{
  "n_layer": 14,
  "d_model": 192,
  "n_head": 3,
  "n_kv_head": 1,
  "head_dim": 64,
  "d_mlp": 512,
  "vocab_size": 17590,
  "activation": "swiglu",
  "norm": "rmsnorm",
  "norm_place": "pre",
  "norm_eps": 1e-05,
  "positions": "rope",
  "rope_base": 10000.0,
  "rope_fraction": 0.25,
  "qk_norm": false,
  "attn_scale": 0.125,
  "bias": "none",
  "tie_embeddings": false,
  "parallel_block": false,
  "init": "uniform",
  "init_std_qkv": 0.0351,
  "init_std_o": 0.0,
  "init_std_up": 0.0351,
  "init_std_down": 0.0,
  "optimizer": "soap_variant",
  "lr": 0.00717,
  "beta1": 0.95,
  "beta2": 0.95,
  "weight_decay": 0.051,
  "lr_head": 0.00891,
  "grad_clip": 1.0,
  "warmup_steps": 200,
  "schedule": "wsd",
  "decay_fraction": 0.818,
  "decay_shape": "linear",
  "final_lr_fraction": 0.1,
  "batch_tokens": 65536,
  "seq_len": 1024,
  "doc_mask": true,
  "z_loss": 1e-05,
  "train_tokens": 144900000,
  "steps": 2211,
  "dataset": "wikipedia_en"
}
Each number is 500 + 40 x the weight over its row's rms, rounded and kept within 0 to 999. Layers, rows and columns count from 0. Numbers have three digits each. The size before them is the row's rms in percent of the matrix's.

# layer 3 MLP down, 192x512, rms 0.14, rows 0-99, columns 448-511
105:393507541473492557558451508525533528448550481474482423519573473527486522489514534555565494476500534478581375564530462581507490482485463496489475500489482501508468503453469441496496493455486534
102:491482516539540553472459514515446495526513535467478534562530478530537520591505522586523514510507500530544487469562529471491495531515568550536528478513477537517489485497487431418422552394469439
097:499539521458519546389547550462533502478439512544501478514446535494547465489508500503489431543466514504472485518530529398543484574457489452469529540407473397509527498455513483509529483508484482
107:560533520479539544494462461530495579500579475499524513452535526475511558477515494540513487502486388515447576502545482482509491520444521424440465515516469518488474524546574483486530430525516517
138:450499486504455453453513468508482435561484482521496505481506640569532488546494476439498547495514514506482550451474582542495498491495487596549478501532489391500505512496481525437525496506448480
104:542496536523521535463523453494509507516535449520521556509500471529522500441497419438530489475458494514564484448500520531539544467506510511496542522532465550520480461493543525549465486590485490
097:530467491492539542561457449509486534546519519570506519496457455463559562461488627536507525492526503500562460502509470470530583501495450477502546459514538513488525554456439477449506494535543553
094:482549515518539575432504537533483537480410480450521439522561481527501431574497543526451502585484453504507480507495502537473523565425450475506532492598502499431507437445562523504534574520439547
097:453541523453534485523517519499497565458521523446433510511503453485430517501438558487462621517485495520484466519443430469504561476517467528530563477506538507455509469481566487516438531470434457
098:473477475532494461522520479491468511500503503512442456462481536574552501459568504554525502525489509500464494530419530521510514488495450509468445515446522461500459493481461528458520474549477463
093:481575524488502531429476532497497469471493465518533546494524527433486458501445450505502432515477504432523439523478428495539499495518506433529495470568525488530426540450458475417497425460484463
105:467531466465522481511522443479470481480547578496498503526506448494469462468490489466572533482539495518490542483533501518476465510486538549388419559522524505535465499468509481521496498545502497
100:488520515561436455379450420495453535526514449495454472484534533473500454422444465527358448501459404511516533512466589546504482467474474498437481521456544499507523426468545508497544493530519452
101:521453492485516414448410565452580506462581469498435480568538454545563432507505503482436532470499546462506464499531546465545535484484530502490443479436521459423524503513544496547521490588600473
094:496452558417489531469471538418552492455550567502546534453449557517475444521479545497528562519508502427502488547559410519497566607522482537488506456512503520434502491493475560484493448429484479
102:507560553493449428446458600550531493568571541502535452554464534477560562488400549496431588446527483531503446496483511438482471453551593489502491465499498488532545527465536481537424501505533507
100:421462520506463556486533470488470506556468583531472500486433502502385483498527483515466541555477521590427484473446456520507488416533441503487476528502562472548480491488469489534530506462500546
101:479543494517495503540499493517455462510483517462496476507523504491504498489509533500623510522490509496464532525458497452475604506475510483546424573446514457506494466461529477530462464472555525
098:507519522520531564541444492554516536525443517518489452517494503465606522459490486490522452533466442526479472545488449528456538520514482497530460528524435475468494573494497460523487546421539510
109:498543519518510508484413470515521516491446505554458602401486439473537529539483525509515455494462525483457478488492419487532516462495504545551461455494528484515520428486549494500555517511453543
114:521502540497459535498476413524510605470439496474507515439469444506521480481572536488414479428482375546500505456526522505446432514520531511476486447506533511517438541564454519490490559478533488
097:503488492490487502459501532547481525490467473505582581444475442482463555460524485479470517501497484493510545494487568472586509543487545500492497491433461471506551511422459487466540441454533449
092:542445562566465412447503425519500423510488550464485473511507529502525499545547476496503486567524417536497423542521445535502555508533405520467513482483505478476505528512474443525481509439499444
102:519466438455483486515506592553476450510525481495432492556558506502575471604492466480513465483525485514522574482488572537542500488453458450463498517484495492446501563470478545481528533492440503
103:567514453505545540427492474474525493480536457518509553480524453493498441497546458507461520489468470495559565544460518440495473490521489517490488536504537525492515532504507537511438474485459487
091:527438502467519523518456492480509435481484523498539452537436377454451480531451536480534525450526509496485441472517502567489535483449552538503406473468556533466477457486512453618502494570452537
103:535507429460499471564474477464444496574442429555473505468505521432579466538521533454444522538504492494506556515506472547487459577552506487499485527462494548559549495568482534573441577523483499
099:491467455454485506495526473432518531465558457470504483532472487483500445525545515540391528524496518489484589478572448445504568432579455450476481520485553530443520483472538485495448506483522471
098:493485529517553504535529495539508509470498540537501507475509488507543542486467576494609468483542455444522491451498479496533469530558473420488519482544496525452505511541416517549500528409508502
090:513515491466470610396520557498511519430523471502451528461556503513456518487586524461490566530489541457478495530471463520530528517483508459449488441573486510469482585503507442438510574586515468
096:552469599473536536522513511479518533472470536589484470493510437506521521452517482465507501465506584529408557516518445512524456529480521500468485467421497501533533510524480471506555536527595518
094:492468495463494573537478520511465453487388506536551509463483590515456467569453520509417544511519517474430474503496418541488509503502428498505441447446567519431533517539487546523470462562576468
096:494475472517559454518525505480531460442558509503460474527448474506562457469556521492470491552422523473519519473477536541478446506513478529528504516562550420441427424523488500505499421454554489
107:504523523505554517483495500515479535406536446437510484484583525500468503492462493491519552457468498402481472482519540451512478545530544530611503516540535512520495467462501573404542491452555500
104:527466513464448507502471440527504537456504529506465504528542496488566438500430491502508532437536480513446547543473501491478481533508494448506534539523525554487498480450560513522527510567589520
102:538560495572482528480516497497475456462512511523558466477475577543521540502502437486513567475516465580464460484501584500507438512554468529533497532470474482472479499505474447511479449547444522
099:481537511527432511574437535520473521525421476496556459515496497381514487564475512481540534479484591541475534505549499492551526522485501512563545548537443469582482449523573451460432493493463480
111:541441478507446522412464591483532494503517439526487513459501431504501508435563479508513615487530490478549436475456490465495438518521524516549488459505532436535520493509499477474522480415440500
095:507474531538545509519446431466491542515487522531534529529481465461519475540576526488493499462545505555477609494520455445521519588513524520503471522453507483496523444449569511515530491447523485
110:573591542504520439528489507464463512460532490468526465494482432470549481507513537545376532476526446496481497584509556484502504514515496456501478459554452488476464455409527518550495499485511518
111:462481503526450525519497457560454460522471545520508458480448446491435513486442486467474510443496491509536510483494499501487493555454499614564459555455544434477450556549495582506484450485508540
100:516516492499448482594524528597507535462464513498578474527479475512578498588535429504402471500495493486472476498466587518452441457491498490538511477469458500494503528522557500511522513538510533
103:591535506477526509547500471560574496564534473518472461503512454497484487487483549513486429462526533441509481482623490455461459500459607519488475491497485478535440468581458512495477510534472479
101:520483416575540532555554467497520496497530490475487510463495499564496496475508476541614557446476534489450521436560499548465493532543483531548510425479536462523484479492497483546476519463478474
098:540517537476391499497499508400472560446557497417466536502527515479552517465435518512461450533532569496520528517463507572528488475483562411536457447451477480460535523435468524505522516433490576
091:531500520525503569553482551457494493464444551462528447483450569512437535520472481507509517493507506493468494474574460503545420471473471457477505465491525455487533488489465474421654464500504501
096:518535525508543576453526561526584512473548436491503487520508459437415494528515486507526491408538510490501514541489506522502544483522517463510526445488495493460487464486549556595546461568490527
091:503459515540486487453518506543536510542452437525500386489541404562449466484442526477540527500542507490422504554505535469476454496507504532526492481450565547506492499435568389529508496484505482
103:476445564444511524480499459476485489546525536448460535480547517499532504465547448472479542479531481511502442582468452501439534474529512485422521486478473454510510589620479455483575553433542564
103:537468511498498508558487409497506457508570438518452487465490488515544522498534472542493535443474468523451504479515504594493549503540457535453450474562462578492520506503504420468465476552503504
106:541518495532486435452462427520446524574501508488473500543469534456508480512468514519569516503487499555449522459513477516376536530434541552495547525447506586523481531526471486443557494440424498
104:580466579550487483534485545517488522502517530489472496508530497466529533528529491412426475515484513510483469538434484556441480469501519532516526479448459477526510609510509605530472497479529505
114:508495516427471526455582417469473473500488479528498502504471512505439441479540513589563450524452530472471542441467476512493552428525462499489426551420525520606507460529442460561508502456526578
114:436451429527516489608518500518552433512518507439538568532501547504387510500481444524480512516564525540444511522504530532537545487513482488515494526498526532525465537536582496508487483624356510
097:598584466421575470499487462503461478494489449505448530441587506455522501525524458525490590461541529471453531496493457546416491528456494491477522427473496451517529457499511477547543556469461513
101:449540489489533517420464500530513523562442618421517514417480612502482523487509551442462467393511515458457525454539517565487505525497573512448536496556481523458512455630510531549439532474454541
099:431511462506465519561470547481449548415501573466431546550560531493367504448528440507518457491534528486574440532451516412445536459542537494498518506477560486531498492473524491442480489518534511
098:562467570520471486393499491514509500494545414537408505548500510500546500478494465490391485553502556515460544506555582476515466540509553442479519424444491536515504480511463440502522460485648416
099:566464427499536434416495410491477466572540460558476430463523462510509539447541524504481536580531565543517595458555510532510492585511467484515504465575474568469489510488481466501497503487496446
101:516482576447469496481550529514502501485516532469462469453497448509481575408577560464494536573564481587465431451425420572512540531514559472406490477497480488456480493437442510471457531486505500
095:491526510534579472533565556481462555474542492482530500508505507444536502499517448503535514553512510479505523497488450479521505517477524506543511487540521517521527476487577541559541417506522550
099:564498541504575482548473450509459533418530522458518498512507483444490511479529475512495479471516422501543488575479558427499488524509498529484429503473514502553502478495538454582494544544485544
101:521550463451567514476484521436510567526471492518453567551493564468527515568536479509515461452558512485600519473471435408551477483489507472430502480540560484460518446495476432492530482442443503
100:511528565518441548479530510532489502506493567456427559467567478494442530565449481464436396549536505483483438483548554467403515472446572493552532419510530462490453471504501490516485544579546547
101:599497516500537482512488480461497484477488462492488553437431487561485445494465448460514519527492424525508491539460500475513551453518471484519476611477513528534594522478549484463493523527415490
098:508475387465541487586477431463541503493527526489520567449548535550562518472472507508435528529530408450512447547413486458526485436485501538454526421486554505496570480506501450489513509549506478
101:511559490546503476464445555476466468525568520508523517547482480479427465493558443506499464540506407513456517470498480541454436514525502514491480542496492527511484486417549564516487524525449470
103:507438484467511605484520486490497498565536460553543496538517484478529514579482542478382447453535494455511448509516459484495475486545458501418469508561452453458514496504542489555500497439557544
100:557530499540476459527473498515509487437493521477501490510452457570494521502487504518383452465509513468505612499514494591495558491514468532517499506444497459448540590531466554526470513510513494
096:526546485484534508504506447549510571523464469479575522529470481493476475436574478512435520490536487450556473497523578379467494466490505509528509461474504547465541435471573515573460477403539479
094:496504497458518477550518529515477502458533519565551540470526444436450538409501465512456510445484513455448533522438477414522498457505517445530496522540490516509588474503488402445472506522508523
093:434496518469524556540482478454461531505428530518499562433489531516498513559494544495580459521478501499479503571407483489481495554488459478551560462538506483531480565528480535530467474582480451
098:525506469506492428482504568583569504578519508416446523551441503457478508553543461507446485501480515501467555499567478552463461483470443519431496523460478439452450554464497538569475531501496497
106:534501513569547561477481479536447513563409540509518517507527526534546496489516513521450567450492476482534512486519564461485492460553463497439553472585464521496524548531527505493480532473524513
093:470448492498542499485517483494515476545581540513465563580466513536468548474472519416485501492473538522436525533514469617518507448530504544502504484480512531475488439493493499507538442494537521
095:465485510514482446554493580495483539480428392492540521540424435475433513498566583526519457507536484494542503445484448463489523515557540516427485493440562463497445561421477474577488413508507460
105:534515564544519480570451491591470604523463494445463529560435364436468521421560533443514478521514504521499462433552475431451497503522509574576484485452512485553542522438487507522478492520472519
096:548479511509547445538524526488461490598506495502531526497491479477498499509492536489505503496525551468486522463556524490485525498457502544445466500509507509517482453450491473506491520576487545
092:557434488585542506560462486498491410445575495515425480582434462542581485568495478553508382552499440550440513499502472546531532483453516478442534446496559479455519467466504528549455504504573539
094:452504547551493474605575540455505505486508466507589514462478489505511480580454520505509426515546485503532464528494546513448534432520512503508541531479560531516482552414541504529514502535464459
096:503473466436512482520509545471566517499567482491560490527531437552376463461463463498448435518497546485519565551424540462548520540554555512503485480584507447527514552525531428485529530551510473
100:479535540589482565578515502499516584526483574538545513490486510510502473483550479438556485469516482447443545554485475392477468493446552555608504504467457531546536610509535541488477479535505541
098:461471462492563474380504505527480468487475492461560587479563460537529461471491465544486524538511524471518445535500540543485509570496491571539532453544491480573488498504484509567415528537547488
104:525459418548520483562480484430527547441502427570418497427470460539495473505507524555482521553478526477462478598467543516554471562508515492457475524468509501525475479536480496566543537468481442
092:428521522451516568559474533515517518477427585524514482485541594528486446521420461518618433511504496521554516561485427460479538594446480507480454507509460429538580476443519486488469467480476456
104:514529551547485549471542450476530472554538543498483567478529534496433549474449487486586511527427537554479505516550539464537470482458550527540526562499517517486501509524532436498438524517606543
097:492488521519519533439503536465527541556436549505484493539514457530457531472388519480523495458466481554524546500492526510538419583461474513495457533496506485515528451478574483526535465503454492
095:561439533523556492479453571513491514465541480508532534505488481605519518518537477536472455478454465521486489483477531525475511460455499488495401510485450515428528496514565540480506598571456529
099:498522526517489469493461564463516490504571532471534490513510533502472464556499485439440507543508520531504482535509446489492511557473414524521528506545492529501548564469509485463499479532472493
098:509522450517519493476467459529485475470528440457496511503507472549457492519538487494495510487547519572504494512510443476513524521501462440465510532511422501436417521557529511553482472517503533
094:520525497522518488450402581519536533466494429465529512549497441493447445493425465446428521417488536441530497466526495532492552422530535478522520502442503543530546572477481556554491464468472540
102:536466520517526657429530493503491464402447538441550520495463481525455561520546502533511536465491474567486443532469549498519492523475487557493478488519488486538470537471433472571532496488505535
091:486481498499454410568501571555531517611500557502453527494470556573526438493506495585482513430472510475438457525498467484473478548423525494467553455494477462528426547497532504503572479533460415
099:517576493464448457452545571434478478494491461522511476456464482560469516486484467482452474432499519558473467521494446427463506538501446514430504443477514486556515461555500491469494478525519383
095:494492473559511555443494514445537514514466489495491478456472499519543468498541560440533510482447496489498510444551488498532502492497527480503457526488433547560510470378495470442506523540546514
106:504528430463551469445496439476459525534565469555471452467503572475559513469468512470490548526472503483556493487375490540572505468499521492536497549476484562489515514416487495562558496547507519
087:469484566536488536520466509559506435500469481565508437482463435471509553467533466480566416563474508517477438470468540461514494456497437559528391478489416599508472536552513534531480475500522478
095:458501401467448448492587569460483505540531526444442501579470543526449477556533442533621495415511445519473453474490473521503528469447525497557488483541555473454484515519458529456463508433548420
097:591426514532517525424464575461471471443464515543437481537585470474525447481510482528514574518456527447500532491505533425465523476563466533543434532539443428487497448465482485564456516552505543
092:440485442506424578508518577422544433489524517485525512483543391487453540461460554454443433482461585485430435497483525535514525498481498509561538497521513419521489540486453498540505486472471441